Part of a small language model's weights: 2 heads of 128, tied embeddings.
Each number is 128 + 24 x the weight over its row's rms, rounded and kept within 0 to 255. Layers, rows and columns count from 0. Numbers have three digits each. The size before them is the row's rms in percent of the matrix's.

# down: layer 2 MLP down (transposed), 1344x256, rms 0.0632, rows 884-901, columns 0-255
# gate: layer 2 MLP gate, 1344x256, rms 0.0733, rows 885-902, columns 0-255
# up: layer 2 MLP up, 1344x256, rms 0.0733, rows 885-902, columns 0-255
down884 102:131115168089126139158117137122135115181142134149152123139112118174104107115119104156124179103140153117157093081154137140102146146153116083135109100131080139131129131146180108106118098130147139133110129117149101143116120117094102096103167143166149112115168137122134137142162120136134131148142124133140159116176121142126144105129172114183145120089130106094140106142130174115121154096139119123108114161100127143161152113148126107124153129114096094122112182125101114108125114095144123152162139146104095137141072154148136139163136168168084092109145174105149148081112162150132116141138108162121135086116146144143158113101099128140123133107172165087145171106146150149110133106124111156122138075140143152112132186169102132137094138076141150113113135113143114169092115150146165
gate885 104:145118162098126128115193141107101113156113111135113119144117160112156126156120146120160115126098123149142126144153134100132093147110099101152132158165164107095097150137177125119110097130172137133080107115165108123140142172133194135193153124112125169131105179138158109106136137152121095135144121153136099143143134125149091118131095144112127098109121144169091140159115138148140165110133114171105135142117146162145119072100167121129119112123109181114123150172115094106144146123119126159137072141083138113131117129153142136164147129168100138133133141105130076170133155128140100122137154110116136123097154139167167123097116165137140150128123109128153138115153144123137132124161165127172120116120102133135103123122097160137145144159166119170136130076088077096141140133170161
up885 106:133122159159112130118112093113105129131131109062104136108130109093109156125143145165112131189094130180149124107122152132136168119097097107122158099099104128115143113129128106154147095142143122152133139149159129116142147143147126143108146111087143079138122142136116107130117105122132101072156126122133101129138152114152093142144086104158130079134141129159130107152093114146175104158132133147133144081126101137099111143137173119113143120174129118091156142143115112095149158150116164132123121057160145141155197189126087162132111160121110113125097115114125096129123126167141143094146098122153145171116111111127132138139142108127180112148115145167129157153124139165121147091143151153205120085106098118103142113124140139100145103154099126146110092099119125107108125142104160
down885 113:135116052126128110154147124159138163131138116109163153095120136095138086098123083136129106107135154105112101157145103152114148127105130134109075127154156134146123096139091132172150122119124106111113122107093100121150108116120088147124087135176123137099130121103098128118134139133125146158117131113146127080120096155095109132123161111138122143098089124115186151090125104082117102113155143124124088135087123164125123142153073107153129152174121075172167144102120156172109092105118079123166179088148127118131096148129150085125111134121157134111149117133145147107118153097106162132115146133121118132152111138124106163153141104162150156123166128105137083148053157120142115112111102117103120122118136144100153095095153132137112147146085132119127160136149162158118118111116112
gate886 103:123127106125129130139144162159095105158117102153102103149148127148153099075123119114145116148092109121116116154085134112154130113154139123146146134140135125156140115123168132116134118114110121073144181175171158115123125164103108146089130094113149140136125106121118136190120101112134120131117170147144177132116127078147133168156157141104127100116131150144120118142165091086116104109106126068109124129101145156133119128168165113144125176086155113122125097118152169118098164098111081096109087128119142109148135135120109108146136092159108147120068184128148137150128139131107147112150098143111089156130144119123137134181136156178171134147139148107135118115123140156123113142137188147118105106138135136172104119169112107123149114139110129162149115115131179134094156183157139
up886 110:152104166119134126121139106117157142120122111123132126109151128152111124143105128110153180159094106089092141153178151147133123126150101149093098155100099139126135151136111107095116146132107155185127120152118114146100135095133140146124143184117123144091111166166161123126147160125147167123142131154115138135100094161100157141132132101164136124130104116123107094130167172131165127146129160147108115088085102187094129126132068159067117093102177104097137109122125109123128139149125150168094141140152104158097158101141138107112113131130142156171160124147133126142136148128146138133117145119156137070168108122122130106131146119159112106115175109084144092104157118132135166130159141140150123139128139130135134088123147194130121169145140127117145116131108118098156096113047112
down886 094:155094112166139105156112133186128118152147156144139135126157113140161134092116124130142103091133124137118119107097161091197167142124132120152137135139115145137170108106168141108165110130135120127156158113124160161134097126133157129115127094129145135183125143121108125128106113139109099165135150116137149132156144067129117148158122146104138152110162124150118165156119139090114117086108142105087138145079136101118139125133174126144125156145158166114120097118164141114079139134104134099128122134138164111131123129174124147105136118120127171098113100131149138143123129135097129091129120134128095087069068128132144177123144124145178119128134086151137175120156092107090076146134191186120110156119139150156088173135117110126157093150101110114122117106128150127099127129165123
gate887 108:109167128134147145176118101156095142121143099112123184103126102111125124129135153139126163157133136165125163145099128080114102114152089106121136160087102147156103120146177132122119108076089098147111122058132134138165108103124120146164136130130154155093104137108147102154141137110082129101141107162113115087150170115133086128148120130114108128129124141089113136160122112084131134104134111157110115130132083139119136115124122157152149123138123124132119144127097115154182101145143142115125144096115101128144109176120147062186127114096103110102107099141122145128128085096160136150116094156132112174125088104109105115139102112143140110098160131133126138098093109081121141101084162119139129162158133106120144089106116150131088080164134143108160109094127109120129097093115097
up887 114:152119179137099144138117143120084150118127131166169142116140118178135111103180140163105084151091080121173129094103103160148128118121154143126112122148132131088131131128109172100116159157162121156154123159106188143143093150165133122110094166116120118145120119135107151112155158093139134137129132108131122086142122177070146147129118136174128156140147077100144133163098144131099137127108139111107158102097101134115115137130145097165147129146101182109162149140142136111130141137120107099132114125117117132111161110135112156104156134158115127140117151163133131133117134152171111187119107144113130144124130171166141107109129116153141169171128151117113098161134120127150162133137061120136131102146124085158135080132152113153129096140096131128114185146119112171078099134107128
down887 119:128149106188092129132115128143136147129114149154095159145096093136150140103109082154148123123131120060121119129124121126119133120116108133103157112144138162136159117122135166118110149140115151131114131112098175092125117104125124127113121137151113128113097107170165152157124180137096114132111144155125183130151128105088125124183073127147127088163117106114138136089108111144108120133173113124105172122113111107122133105118167124086160107193114128127159128125098163128125133170110129142176140102118109146127097126145129143130156142138137146096141105134156109114089126132156101167121135121107107109104069098099107105129186106159104140123114097116136090127153093130104123159090074109108088137137109104111121071118162152133131104078115101078127123121118072132128146114097123
gate888 105:129124096143137135130168113126132108196114162112118117125105130132115173159134088096105104134141136128158078137166120128112137112132132147102122139104131126141124099110193139109106146112096074151143129163132117126125120164064101134124117116124105132126147151164146184129106153076130147115131125108091144098136133141142135140134124117138118124106126122093110088084147122156155107147128100127139111174114150092159083102117134117159130134112147144156131120073127135140117135128077187154179110131167088107113125126121109135078106116133156083166105124120158150090099112140155100108151169139118146132156091156150150134110093104143141116107166160151095089123164126108127177129150155174106111119095117105109134131173081124149135140154131132094122130118141124109114104128105090
up888 097:124145118201123132112104159137128095121073063105102163118117151124179150175140141116122116126099131157125098167121079102140152139165127123153147171111082132118127133116167152142149177201138101114138138143130127147148142101112109124157127168109158148112133100128097138091167186118110098147124095116128140092127119104158158145136148132127122142146174128114101109127177135127109134105114116118132118133157141138112133141134164148153146113099153156162094097170103163127147110080107150151158132151144121117149103073148120139095124138126115174132128080158132114092114147143143133107134157115104102117125124175164113156114086142128156113120120123115112131131124144165126112088136124119137179091143111168094091131113084104123144140149131139106132123156149139142110103161131134
down888 098:161153138120130139147147099140116143104111121134160174122108135100118116079105109131099159146140119102123136106128128130125123081108133099086118109126148118105125139138081086160081104087105154130071124124109134143109089124127147148121124088147126148134164095118122108117123149141124122139128119150108144115121158126104082128147104146132128147130136148146171164190127131131149147150151135140121103125159137123122127142124060158130113100145085077108119115103163128153190130149172093089097139092127114138158146120159150126217140114130128108124181187120129100103104116139081125087130089128133155140098136133108123133104138133105131135184106139118154083152108122108119151143166152111123127130136185105157138132104129107141145137124150107137125127115166171129150167141178126
gate889 105:124098130149118090122114113130139138116100149128106140165153100151090165126120114132132127101170118122119100156122158146134136115123142128106144108112102123143111171111149146125133110177106178076117150105117120140111153125152065073095155137144080116127120171120082161114139084161103123138111126132123128122126075134112086130125141129113134174128086085118147073101149125143092135153134137138103137071140145125140100154137143156149178147124115122098113146103155087155104163125135092121159165133115137128136080164148110103120161111135164158112129158127147159132107101137144100128146141120087097087153075134123121117128142169103100081150147145116073131127133120169073158106116135087142128137134173113121104138121132130147134121143120105110166107164125089105116100131131153
up889 109:119161193150135117099106179144155148130113079142120093102118170132119128152105175139122153126145136160145153168127122114171183124116122139120076145145089116134106134125181107144103152086109132126112159120128121146136131152152179172145146112116149117103110132148095118107131158147134137147125145149158116116110144130111127115150123122133115130139144107118134134138157137117141171107146137093171149167157124158119127118103147130136115102094136122095168139108098136092149164111132135132095122139141089144140126171119107109094126096114126161143129091111149096135137135129074132118128104096092162118129135143114090111163101176152203172130097078140177094107165154131107115159108130120131121101097141095116178153135114146156097170090122096133123108119124176126130156110126132
down889 113:142113095151138107154139113102141131163129138147094065172095080126135161133144128119141088112143093131173133156095165123150131109113169137078152128100136127128144192120136133135083126133133146151128119115131114108180145122122113101149122148177160110148164133125171122140161118125121142115124130108106122085077105114146090119136160169123155155141109127137135126105129149121117139161158140120080144131129088100144138143096159120141150127147115111089161136120141126093148113131107101094087174091120162097090102139137187130106138136126130131109104102136147121146141100106127121181077129136161104098124089111106133114145126137109133065119104150172106148119115061165150150120120113106139142154127146120094120103103145141142155146096109103116093110104126141076114113151144113
gate890 095:097117102160134105113154121143117132113180111139151118127113107099153172109105108142132148146117152115130120113168115136156099131118082145139112127199170066087100088139114130131127123185128109111119116088122099093109138128135131091106101125130106135146125124150148149109109134110183091106136087118156148157125094120111158174106135174094109159108121127145110127158119081112126119139110100097156089130168118147109125128113100161123178105152112129143137146108098137131126138174125085163107148143137149110086095120126138126155164152112118098153137138140111124144094117177137129174129167099147144156157125151135192109136123155095103131125094103097147091126168090121114095176134142124143166141134098082110148118129122096136134132125164107126138133165114104120156109112117123
up890 097:125125109118181155114083145118076117137209118134111142118137112096137148095172119153097173124096114134124140136135158132118129125134089129145111125130171129112127125121111128135144077153139134167141102123157103105100080083134118103148122136101096144148168135135148125138144144133126100104088107090164161174122097152166149144156127141133101163140107139134150152135151107157077132103135144111125117146133138129123131177129118134132142133124126102103103158089126141115119149149121088100152162110106133127134048150133121141097110108156131103142135129143143134155128079152130109132098100142117076177090081146158131117132167135097106135136101143104134108124187142162160127147164152133164157114114122106123141134128156125125139133083135104098070125148137130089144106098172149
down890 089:094149143116099096146133147149178135135071144145135121145115179146072141138114124112137112109154169146107126133158123143126153115095111088104106151102089059111147106127143156103134168089149119096201123112156129120133165154089136093108157134158177098104129125126122095154108167145109148119118162098126126121104136138116094126133166145125125136156126129098118121146122155115144134144104139129163134155107135112124119069119149141133123150159167090148132119132110105150134135161147144089113110140154105123124144121112108155210146124159129154112115137123117135134146180078177142117120137125109182093143155138115091118127103085117123138128120145122142093161102172112131122131093078142133125166110146123116127130115154138120129145133171140122148116151140125071080110132116155
gate891 096:134117116156124123095156100175124135118123176165149127134137101104108137141119137161127118132157124090154133142141120103150094174091120120113128105150148092132105122151110165120127130140128131091141136121147115145144146125137099141165131123134142151134153083151128137137117163134182116143150128126088120108157097118115114142157178067112110156122177118105119103136071167132142123152065129163156128136132138097164103134145140145136131173170108121116133124166100121148148122120124125155122123085115096177123118130094123128114108140180131124149124138144154137142122118150126149095170117101139130151135106174126139117121141126144115155173139123141117205115073117100112090124104116155095128129128104115133151153116165044125128172141138164114144146126061118119135158099178106
up891 095:150100155137122122147114132098167105114118162154159096082073138141143131120114162125127070142130165118155152147145158149125088141116157147120159151140131137102092160117114105090095113105131105127123175109114080168131157135175141134123112096093139128146118081074143123151139088099168121111112135142117134175120114192112104102107145159143124100104164118124079166136090150117141142118109168111148151076109111132160112118145135095125139117114138099160150126142153110128129164087129190164088114148140126076119156132148140150148142143140126143146127100144139080165140110152113129144151116157102152182114111138102135114125157150145083152134128151116115130135116112138134113144145160132100145112096081150153101132137110123131120108129090130100129105122106097082105117147140134
down891 096:087140125156130142130135141140106125132130079120115166137130073115117130137153105095122153113114124145114113108110077135136158106112108144152094086140150140159160105140102132156140134134138128138104135104141169102122102127121115122124123137164084161091153197130127107062137142146085128124119095170140122079122118123159137156165102129123113166126130114121114130109156101159139111126161121190094130170126149078081150102128089135064140136145144140148070140115123110106121110150118078107114154110148102199124098125159126100124107145114119110100113126103110140106133131125162128146089130110145138094107131081135148156130089092113180121125116082167190114125137133133126145133085111110137113160147150128114116092133129157131147142110121114162134163106129132121160119114105127
gate892 095:138111133152122162109158145122110118124128111120127134092145146067189144141106132162109128151135147123155102153110103111123113115136129110105114152103143094134156130176102117153114128126095098152120101129098113105149123115118136114104134155115158147119129150150174083148126102172131162157096120121119142093120130092127162105127130107134181108124152139108111117124137132123103174076096114117144125116123120135083118122150157129175158145107134097147118126134147163146148130160147173125099097125150107149130074078117126130109164117124088120117120094155132072127118126121105081148144104097125184170100104132131159124113163169104130117110184121158118105161162130182158123129150147126097115080118087106142130107124162145167137129086117141149137075141073160115127131132098108
up892 104:104131093118113140126183140101133175191148124144124114137129127112184114133092136084128093084137083126101151133138113116151129111146109120178129129122155153103097159101125107112156125095139140127126090100147121128116154110111111107093151131095126130151136114079128146146132117116154098119179121131119154083171157151133085143126133085118143181118123189179095124177110129118162118132080113100124113109138145134158121153086121141116115121142102129142146147137129110138095131118109108142141152164134152149115119144129180160123160155179141113139130173174079132121100093123142116113152173121096143121114149150126116106109107124127144126136121164123079150125093147147172127175132145089137107142128163105095133102121104103100125133171120131111132122174077118139103128113128127
down892 109:131166125123143191133140093115125103126097099129110130128139121110154099163121112127094129132122120099122147097110080096151134140152140079116158150133152109169165158164129125126104117112106096134168107155123098099159140130137092155150113113107126061147140139143087130133102117130077167145103145138099116111148111111111155109135148140163137139145147088150119106113127129111113121094106134120104142104159124167102165179107147166113094132162090101153118113165189121136182142112154123160156140113131154119121140119091141140144174117128116124099147191110091135134123132108094126123148131093099155195118109073084129130093135140107130115067102153123150121130128123142144128173140159137167129115151127134137108129124122148117109122129110162091117152136086160101126109103154117
gate893 105:112084097132123117126108105116150101096120145115107125112140110135118159077184138109143143105138147120166117095126153111146130144146143136137138091112101106154154129080128112152115102086127136194158125145116175132103135093098124123124128124173117040183126145126122109179103145159157106130143143129091144127077122112116136118139102164152126134128141160099153102066124143169102107138142156120118155121095130098153151110142116139155169120131161125087086130120126094125097114112110125135101138111114160142099129131140157063125132113178135148113118078165116104096152128112137122140121164124145093124128124122143146113138146122115041099144138098135125119140093100129149120097125123145133136121094156161098135124084133115144103152134114126142112163162149113141165132129138159
up893 106:102166117099110137102088159137140124161102138145154112114142127123139138158109167109127131131077074132119152094088078154139067083110109035121114171132130118137123118089083131144172126104137144138096109164131124108111131128094109081104101125155123140110159127158091106110142109135152138119139100116146108123152118129117134152138162138146136154105149105134093163146137108104102139113125145125114128109092119114125147153090147087125098129113088157150116136096143151095141104085126132154118159103164098097121084117120101078126128083127122149087114145141152144085139117109106107125092084118092136160142124147134122143147108139113130098128139133119152124106134134123098122136144095092177118125128164127135073117112168144137141107132078147130161136120110118155147104142069136
down893 113:093142070142135094144147113071141139084113117115138137150166136106145081139142137104123141105103164129139136124142159117160152120149119128096116123137135116170113130149128111119114081142156127158146128151131155113091160122151118168090091141146124097149151153131137138193137151113110124139154152130145152095085105108095156158177126107182140158159136114158159131113139149134122098097108106136078144128110154127133151120164092166122185112136091129115135161112148095109132139121110128133128179125116107136060128114130128131098154130114145131141164090113105107095104202154133117113124171094118139087114099126127136119123113062125107148131103131164114111160136117130141125141136116100156114107097168118146134169079164135096134119119130155106133115160146118136109114103158106
gate894 102:139132144125131194138096198068110135140123115120154148149147087161084115113078096113099127120147134117155120104118127099118086154122116109164110130181133145130115136095076097114149152147124137133113132123144136128120145091157104144080106175123153100143159168098141099128148089150080128107128112147153084138134157091140135169117134142169153117112118112143120068132131161151126157110136153135148128133136094125134142108118122087151087124139166178127165129135113112103107155151115101111133154126129120119118084154142088120154116104078146117112115133122094115123145115126134120109094107087136131115106113099144134133128118114138159137099108126178154138148128076179125137088161102101155122152093136109135132118096153141145126116131119123140068142094172163136105110140108133
up894 104:110136116099098141138120087098117112133127125124102146126135137105130138143135092125122121132170151096153138138138136074152137172143128132133117137151135093137093107085102105164149121116184110081116155134133094168165154102155126100156095130162108151148131126107137130170162123105165115089145153129116116149169127146105118103148135141154093148125096189130112108148100136122086143128070123114140119085157134134138151151141136111096114109134129151159163126097148087122090123190115136156102175139133086112130093099126106113104124155137136130108113120180086156129127145133131155154067110115146131151158123101133132100176094142150106120107118117145115155121104129178109107114156098098157101160102115118081102087097162112096127128139087138139128124103100132108096089131120143
down894 108:159135147160123089088140166197129118107089093139118116125144161091131099105175150144126134130106128154110133112098138132084111110117089140127164128103133153095121132134145128142109114124137124166139086112116120131119131113126096126128144131083148096115143137202125132060106153137127143119123163157114112097104119131182127113147158127134126135140126089121156137148090125105126105127142124107099109145150167132094096145117125149100124176103096109061138131153119103112183133097087116125146098111146143145117143127130155148123125140183119096172148123118135139155105144111148148108151137161121118121155121111089118127075144145089167117133151116142157139132120113089126137145102127155142124089192101141139108142176128124110147152131100105162176128125192131101156106140160133
gate895 103:121136131161149120105169117136125131139128119108136132137164126136144135167100113069190153126085134134125107121116127135073159130120147108155140061120131132118122090119121092143170154146134160135126126094156106141134144116136118117066127113148171168081133121133170127177108153135107158106106123129165130103157120094124125124065136121130144110142138109098107087130128065104105150101125126105133153149150120159097143171106139099138132155095110117174126119126155124145127188111113106171156141138156102164064087125157097145122109125120131089107147116099113122106132113133096137125127149133186137136135163134154126101182155182117119114155111116123127130130093176170107126110130139129113128169133117109119124138138106166129063135113122138160115130101136133137099128127145116
up895 104:127149120110085149149104114136147115128116173112115125133093124153113151161139121104114182047140116129085116124125146089163107144134106129116153121107136149105102109128102134088132120145139124122138110115149099083146094122142123149159136121163109122138072132116105103126137124124141122139118092136098124128113137141155095118157084139167118115125140138129153130108110186153135166121098156143108135138082150115122103115134072110080124121131112129149139107146117142141068147138133125112137173118185140128174139144096106128144114150168133134112057134069166136153175118129176142136154137132106159097137161092126140155119147123123129095120091142151148140106144088109159173138085170114111091106132125166133139092145159116136103135145157152099122153160135115139117120170083148
down895 104:127151163136148125062135135150155148151132111156143154145141161135149151143101117121159165152104201152137180147153141134114079106094150156112113121155105143102099172148143082125125127117070147067118172111112134136167133108133115119123142125147091070117130135145140147109155127111132118149103147094131154134167127107164109124081142109126150139113143124142127111147115097136128157132121100127155101102149150121071100156091157121099131105121093132135156109105156110131100099120122110112113164155129079163088124153184110088104138097130117114114163047154125125119119120092111149086193129123135104145126102126099154125142144131157136130164155149130115166132134120142116134130136131125129139095102137125132112171123129131112131145169073141133107131138121135151150144113143136
gate896 099:162132114116113116122162164126128097137143158129120153133147105134105101113134139122135115134158129148111190156139126112154131104091132135089111107132107131150097128150114138119150115132127156164118119121148113150124097076133103171162103133140126159093082128115130144096115113121152112155105122143105124150171167189167154099122175121118111135132141110143093122100099099039137102107105129103111143135127120139103181088149117143141085107139105171142133114163138075134152139140140141147131143118096120125126140188127167120074100103134161143116113095131150114107132104133109120136108102150133187122148075125121139107107121150092103119137108114100117122141136165140105124098098119116134124171127084139130139120129145201120180085121123155120136180132113071119129115111141139
up896 096:167193137130145175159181124136168089091155137149163107154166117110150157092131118091134156132107104144176139146114142155161133143151113136168120095164106122138148126123158138131156116143119142134122146154109125151156133140148128082136194129112086121119129124182137126097120124120135129131124135140133095135131110118135136135127115132119086168120090162120181156160120176155124125121146117143111143116110106137103193103091147114155105141093130159169112119082119136122119138140100129101107130111122141121109105154093096101167143122122152162135078141124116105131137158132138108100105112083138100120152158156131103106121126120125131118161176096129097148139119050094151142089153156137124138114152099114094099143160116169141141127160116138134141114142138126120130179152170127
down896 098:158098150133171116148100153135131136132095095098087125116143179143147076141162130111096168145129139173147162113124134140105107104118132153105147145111120134121146142118148127119153151090118125116076119083075156102138108091133148107138133161126161149104132086134134138086133114138170112119157117111110124133118143102134162143102120115166158128127154096132062139128107096058127118121107139125140125131113149104107111127148111119153157095107110117192115128143106119154116153133087167115114115160119161126095169085153151156112162127142065088136107124140123148099105108127143135129100137148095162118168110108147155167170109110167124115159144173098103130123128108170146118166115085142129114113136182159150143137150131126100122105108109152142113140150157128100155123105128117
gate897 106:066095110120107155112125106139123133106148138174144121127141104116135095193134118156117155100104137146102145109185136129115174119099151176104080161144174114135152121114136139122104118139139121174120137155143148124137093129149063140119130114101155101122104131135115098109112144117106140149131135153097137120140132159104160145126132108127126144145100135114114150135129159186098169119139132143151124123105082098128144160108132112132168082145111107105111165120150148128139142147121177139089115155101110120121155119152088114154094145139141118151139093145109117137125153172083132114120123149126108139129086132142131102157105091132152127145116148178157116103144171168103114164128143107172096078091088113143170178158129123126152093156134121155119140123103120082140140092099094
up897 101:134143118088119129106115141119113137164100152158129105159071144090094131106113079116135134136093162118106187128102190150126123092093177165115102118148160118126135132161115163110145136126089118133109082114137175112129102134084135135130135132106120095092098116093168128130136137070133141125105110165146146130110096133135160137116152119105115148147137141125168112102125119145111153103170125128136144119096095139138118143090098095111142083135141126125135117118153114151158176106131121168135143151110149098162095121135151132141112101133119118118079125126121143147098113115137144138075129161146127091113123159184118128144120162136117088147187141137124094100126187112150160105180124098152134104100128146152105151118090163151153089135137134158117158102114125154132128145113092
down897 105:082131184104149138089109101133119141111143099149130145133146121115152134165128158106123133106110144124157121155111115149147151158130152136164152170144143147100131126150128125144095090124172120116147117134167071113138134108148120089114120149127136150114099128135116142108098096133123095104127114081085101130173148181137150115118106112108147118129146144132112109132112121128121143110125140128121102119131127111143117141099133120116113143127136128158128096082133151102095156176116162134164093123113092081169194112133148130143111161128075112121180142141110076097163106096095126080167137118087106140128128119138109112128120140172109160109119172110162135125114141146143128143104148113111130138086161111163154142171147054101123139099094098166095114178108168086133128135138140
gate898 100:126125144169114164132172111139155107150127118136117129168102206125149084114107110098126147153112176042129133112144080129146152139142152112146148117107155094166113119116136084125143153109134143105103083091133138105096130137113120124189125146106090129144110120096120102147142165158112128109077098109101151114120159109143133100146107133114095144120101108144123136144136147115129150121142118129136071112147130119105126119124154125117103128126101132137098146071147074106148156138148140106136149149112138169065113123151151136134108112130087141095142097176125092107097120133118128121149141122168115100163102133147152156112201156122122081123104146162130111147117135141156076130143148131102110117125129113135136141113114148104108083154143139091151157140116095104149117119120101
up898 099:141137126165145106132094130114111154163136101132143140095124122108131123129137127065135132152160126115159092150133108128138173117121142117091135116144104116121150159154106109153079130096159161109133114113122097118125124115145120098145119108087127158157159117111117141178145118138135091128127130190128108132090155138114108116155127142097129142133093119118115128092146140180185102095142118159127117118203101116127122104157135081120115106101161130146116130123121147175116105067077118108084165141137168151152095152110129128157139152086081133108176117129102156071127134127105142143145092116126131112132102110165162135111131150111147094170140118115157091121120144170128122133097130106108094137117119155147091173113103103164099126091134115084158150108141131172105118125144128
down898 107:114134117126125144149123114130171093118125134085117124088110136140150098136133155136151099139102146125131125150167120110150131133119098105127127128107176146120104087126142163106129135122097119124116152145112112141151122091113146103082117147173136129166097087145085128075093132106104144142103097095154083077138075130102065124124149108096103125089169174129133080101111137132074187146097182122148112129135111128148148114123135143102111165139167121157118162085113087125110113150178131122147114163114136101119157121132121128088100121125159176123132116148144107137112098108142123089139125103109175155154184116120121112157116149128120139146128182127156157138121136153122135102156125115122106099125116103137180096115156129124142121124132127123141176125095135136147176118092121
gate899 103:105115147145111097088099098145055165111116150116137117100110143088150134143130161132091112113130112082115098149117178131145136121131117101095132134152126159083121142160144147121147113134092108113121142127099123115169164112196161119133096126124135169131105157071165121088086123153119118136175123126144089134114044107083091106103104160135138117129122140125082121143141128150102111155126142144125124135131112135153116147163167108146161098104112100158146138160145119118119151146155129149147150137168132074121152161167148166146127150147091129142143100147105144146130082143160129192116161092096142149164131119112113121111103134126132136102132127150155123127121143088132138169109137120127121127116137091150155104137112127172124107132124146111186110110147135130148148135154117
up899 100:104123144115150138142174083183130112116111129117162144138127102131111144112104095134134132152108114164132122151161139128133162156140134126129131148120152118107122147142105095148113142166139144105128118109120098132080163148144062132112115164124157136154084134135105099146153124125119122110131101145084106153179138132172128112118144080112114107148148138096110113129056184108145150168143126130093137155118148083163111124105072130102145129111118072155111100135147093124121163137109116128118091138118127118120106148141115101110114168148140103168129166142142130093106103141106179143174110133149123114105128176117107139118120154108146098088126158129087131142134180126078084153146130140138078158134093164089165130154144121067136110157138126114115124122128129121140117119085137
down899 110:146140107119165102104136154144126114193101113127115098087169112134110138107133144156113106108175136135140113118153114169137117103156090163159096089127141106171142089138121143112118136140178171153093164162148146117137084110104147159161107146139093157118132134182119125160157131142144125126154145072140169132121144145143151136143153118149118152111110121122136119109164123122124155101139108126133098100109105110101160098116169115125118117112138097100146160097129141119112125110115137109171137118123159112120135133161156160077158119093131186126126079119109120149159168125107063147117166124120101091122137135147157141166110149125146108152106122134143111113106114153155100127144133071112131130080124169175156131117168140123134154109145118130140149110137188122076116142140104
gate900 104:142095115145135147123103135108150135113148160158147143090112110147153138091087153120130082105085082158052135148098118147158146150136170139133082103132135139188118083153090124120133132124123135106100166116103126163105136119095169126087140140166136142155137098107128152140130103114129141133140114129105125126089155101136165160097132102130119134134140165134106133089159117125133093146099093122169110125160166108110123108128145081096133144104126119146101115128146112143145101144140136097176108119152112123108121109091132079093116121120112137108165100178130140150086109124138115085186164174100134152157143109120199151129127139111087171110124156113135112135104092121134123105156120142133109110148115148113164135142116180116135151096129130149123107118138170114133156107140129
up900 100:165071119125143120115150131147129129120164116140158158131099132119149082113147148150090130101120157119117122102125117091086118147150126102161114143139134134098174108090137121164118113106125126111146153098129139129177125184081107109166120143100121186143120149121187101079088106166136126093137069138160140136156092124089129103121121108138128112140115146123135083177094129106157106131152102085094150108111119168174130117153162098123124127148156109145126106128116114146098140130126149144172160123093150091090108102103137119136102114139131137121134076100126148166119119124114123110176153139167137163158104099122134143099122129116108103136121113118094151109118132122127156185120106129150133156160104142103086133180136126173104152108162160150132118118163123155125126105135115
down900 109:125157160138118144087119144158157131150136130187140123116071148155117144120108160126158112103137122154201138145097177143176077108135109133115077105120109153180146100180142143119157122132118163116154140139130110185132168132111173122109121099141100105103136132123153092123149123147102151118127117135113123123109094140167121158164116117127121136145121136123121191123162152163085138119162143158128132126117136156115142163181085146143154120138123139101137138101139158141099129088112085154127133131140128125093139129165118151140108147148182097154165126092157133099100099118133134148132125151116111125120140137155143092125091145148136127136128167165114114109163145103117129070130152124169137115133106155126130120112205146125094103162139102136132126130093109120113101145109148
gate901 091:120132114135152134090138170119109154134125153135117144123142158098127147108094150118125145147092104105141151120161133132102108130129133121141137131171154145155115141142130128080101117178096145135119156087091151136137126096121107146157135079172124129157142139136110151068107134094109118136133119095175124104121101140108078132079137160168159108179122125153140114104139149129100102085116124105153147123135121117107135142169122138138135150129171113156145152097116112076171151096115131094121133106165121070172135144186141122132106107135135101120123153157152165100115143101100125152144150123126178109146112144154133077127134111139125098136095116179130090123129194085101112112107125101101143114122137162156123172165140149128115124120096177102087135149134107106117127172120136
up901 091:107103132128142096175109159130118125134163083129143142134139116138116135130117109122119118133102163107124170163159105114164125119156125157111155139163100143169096142147149090149104087142127099098139139110136128127130116148133110157152121148147130181150122150080166135118149122135125144079158181111102157073109088084145169105101155107104112108097149113137122156116145107098103075129128152093106140093136105126081126110132096142128092147150141150102161123139154118099171113132137157140127161180135140119130157142146110124138106112141138138123099138153126106154138114115124101113123131124134157121154113118074131181131069132154106147086111166113085098125097122099147146129146144174165194115134126105109106162121132127145159106093169153123130142099119124135089130170167136
down901 091:131117133143149099150148097126100094100110127137094112137147154097102124106142172186155108121142111116126109111133103086141102142133144081143136175145137114148141145114105136150164172122120103142134133190147148138164094146112148111143110118139112095163115173112124139141099126154135128150107126130128098116160123155094116161159169169127120149115101120133110108177142136090158116171162119140093094103105149165118136153106136115138193132110107104131099135115141114123101113103150113102124131084169112137119088155073147118133159169137125119139155142151136148117092152147167151128108111200133084167128138136104146115122175131122132137135105099146153143118121147088134113093120115133143121146112129171159132165119097089101126114139109098133146129131137107137182143081066136
gate902 104:142104144156123116149170117135148094153167130125133162144129157143133084109104145158141096123108078127116153121114146136168104129153131146130142119119134140173129140126132165144130151121154134104105147120150131145118101142136099108134156133119116121136089140190108107137122107144134154083103144111094131117117126145158088132143073114143135151134177139192118159095183138169115131129095095142110134147110100158090148150107086092125050126118117122126074199107183175104142144140116105142144146088118100145116127112094154123096159103115179121136093087142120122151112105091131109124144109141089103102111158140142127118149144131104119138130132147100116102162128188133117119163110110121139136112121114145165114146107156123154150115145096141126123115148105066118104116146116115
up902 111:143117134169140116107140096088108131159156176109118122149131113155105102096122158154123138146134113156120126147145127153148113099142100107128118118098078151155140118132200164113129139108123108157106097169106084097099139153119144132154114152155097113146135098123131123162073156105123143151121101146140077125154110099153126132119090064177116098112134146168134130112161121107116132130108123130114098088166140133110095100142110196116105098099110143114158134065098162124136126125129104119105109115094133105167122115107132157141133126136130160125102127131129145111074129098144063100152085086083090120095134115118140114165124145133115157115146128106165072146146165130120124117134117079141130137128144157137126128155152141105145107142137126161116127162150172104120107144116116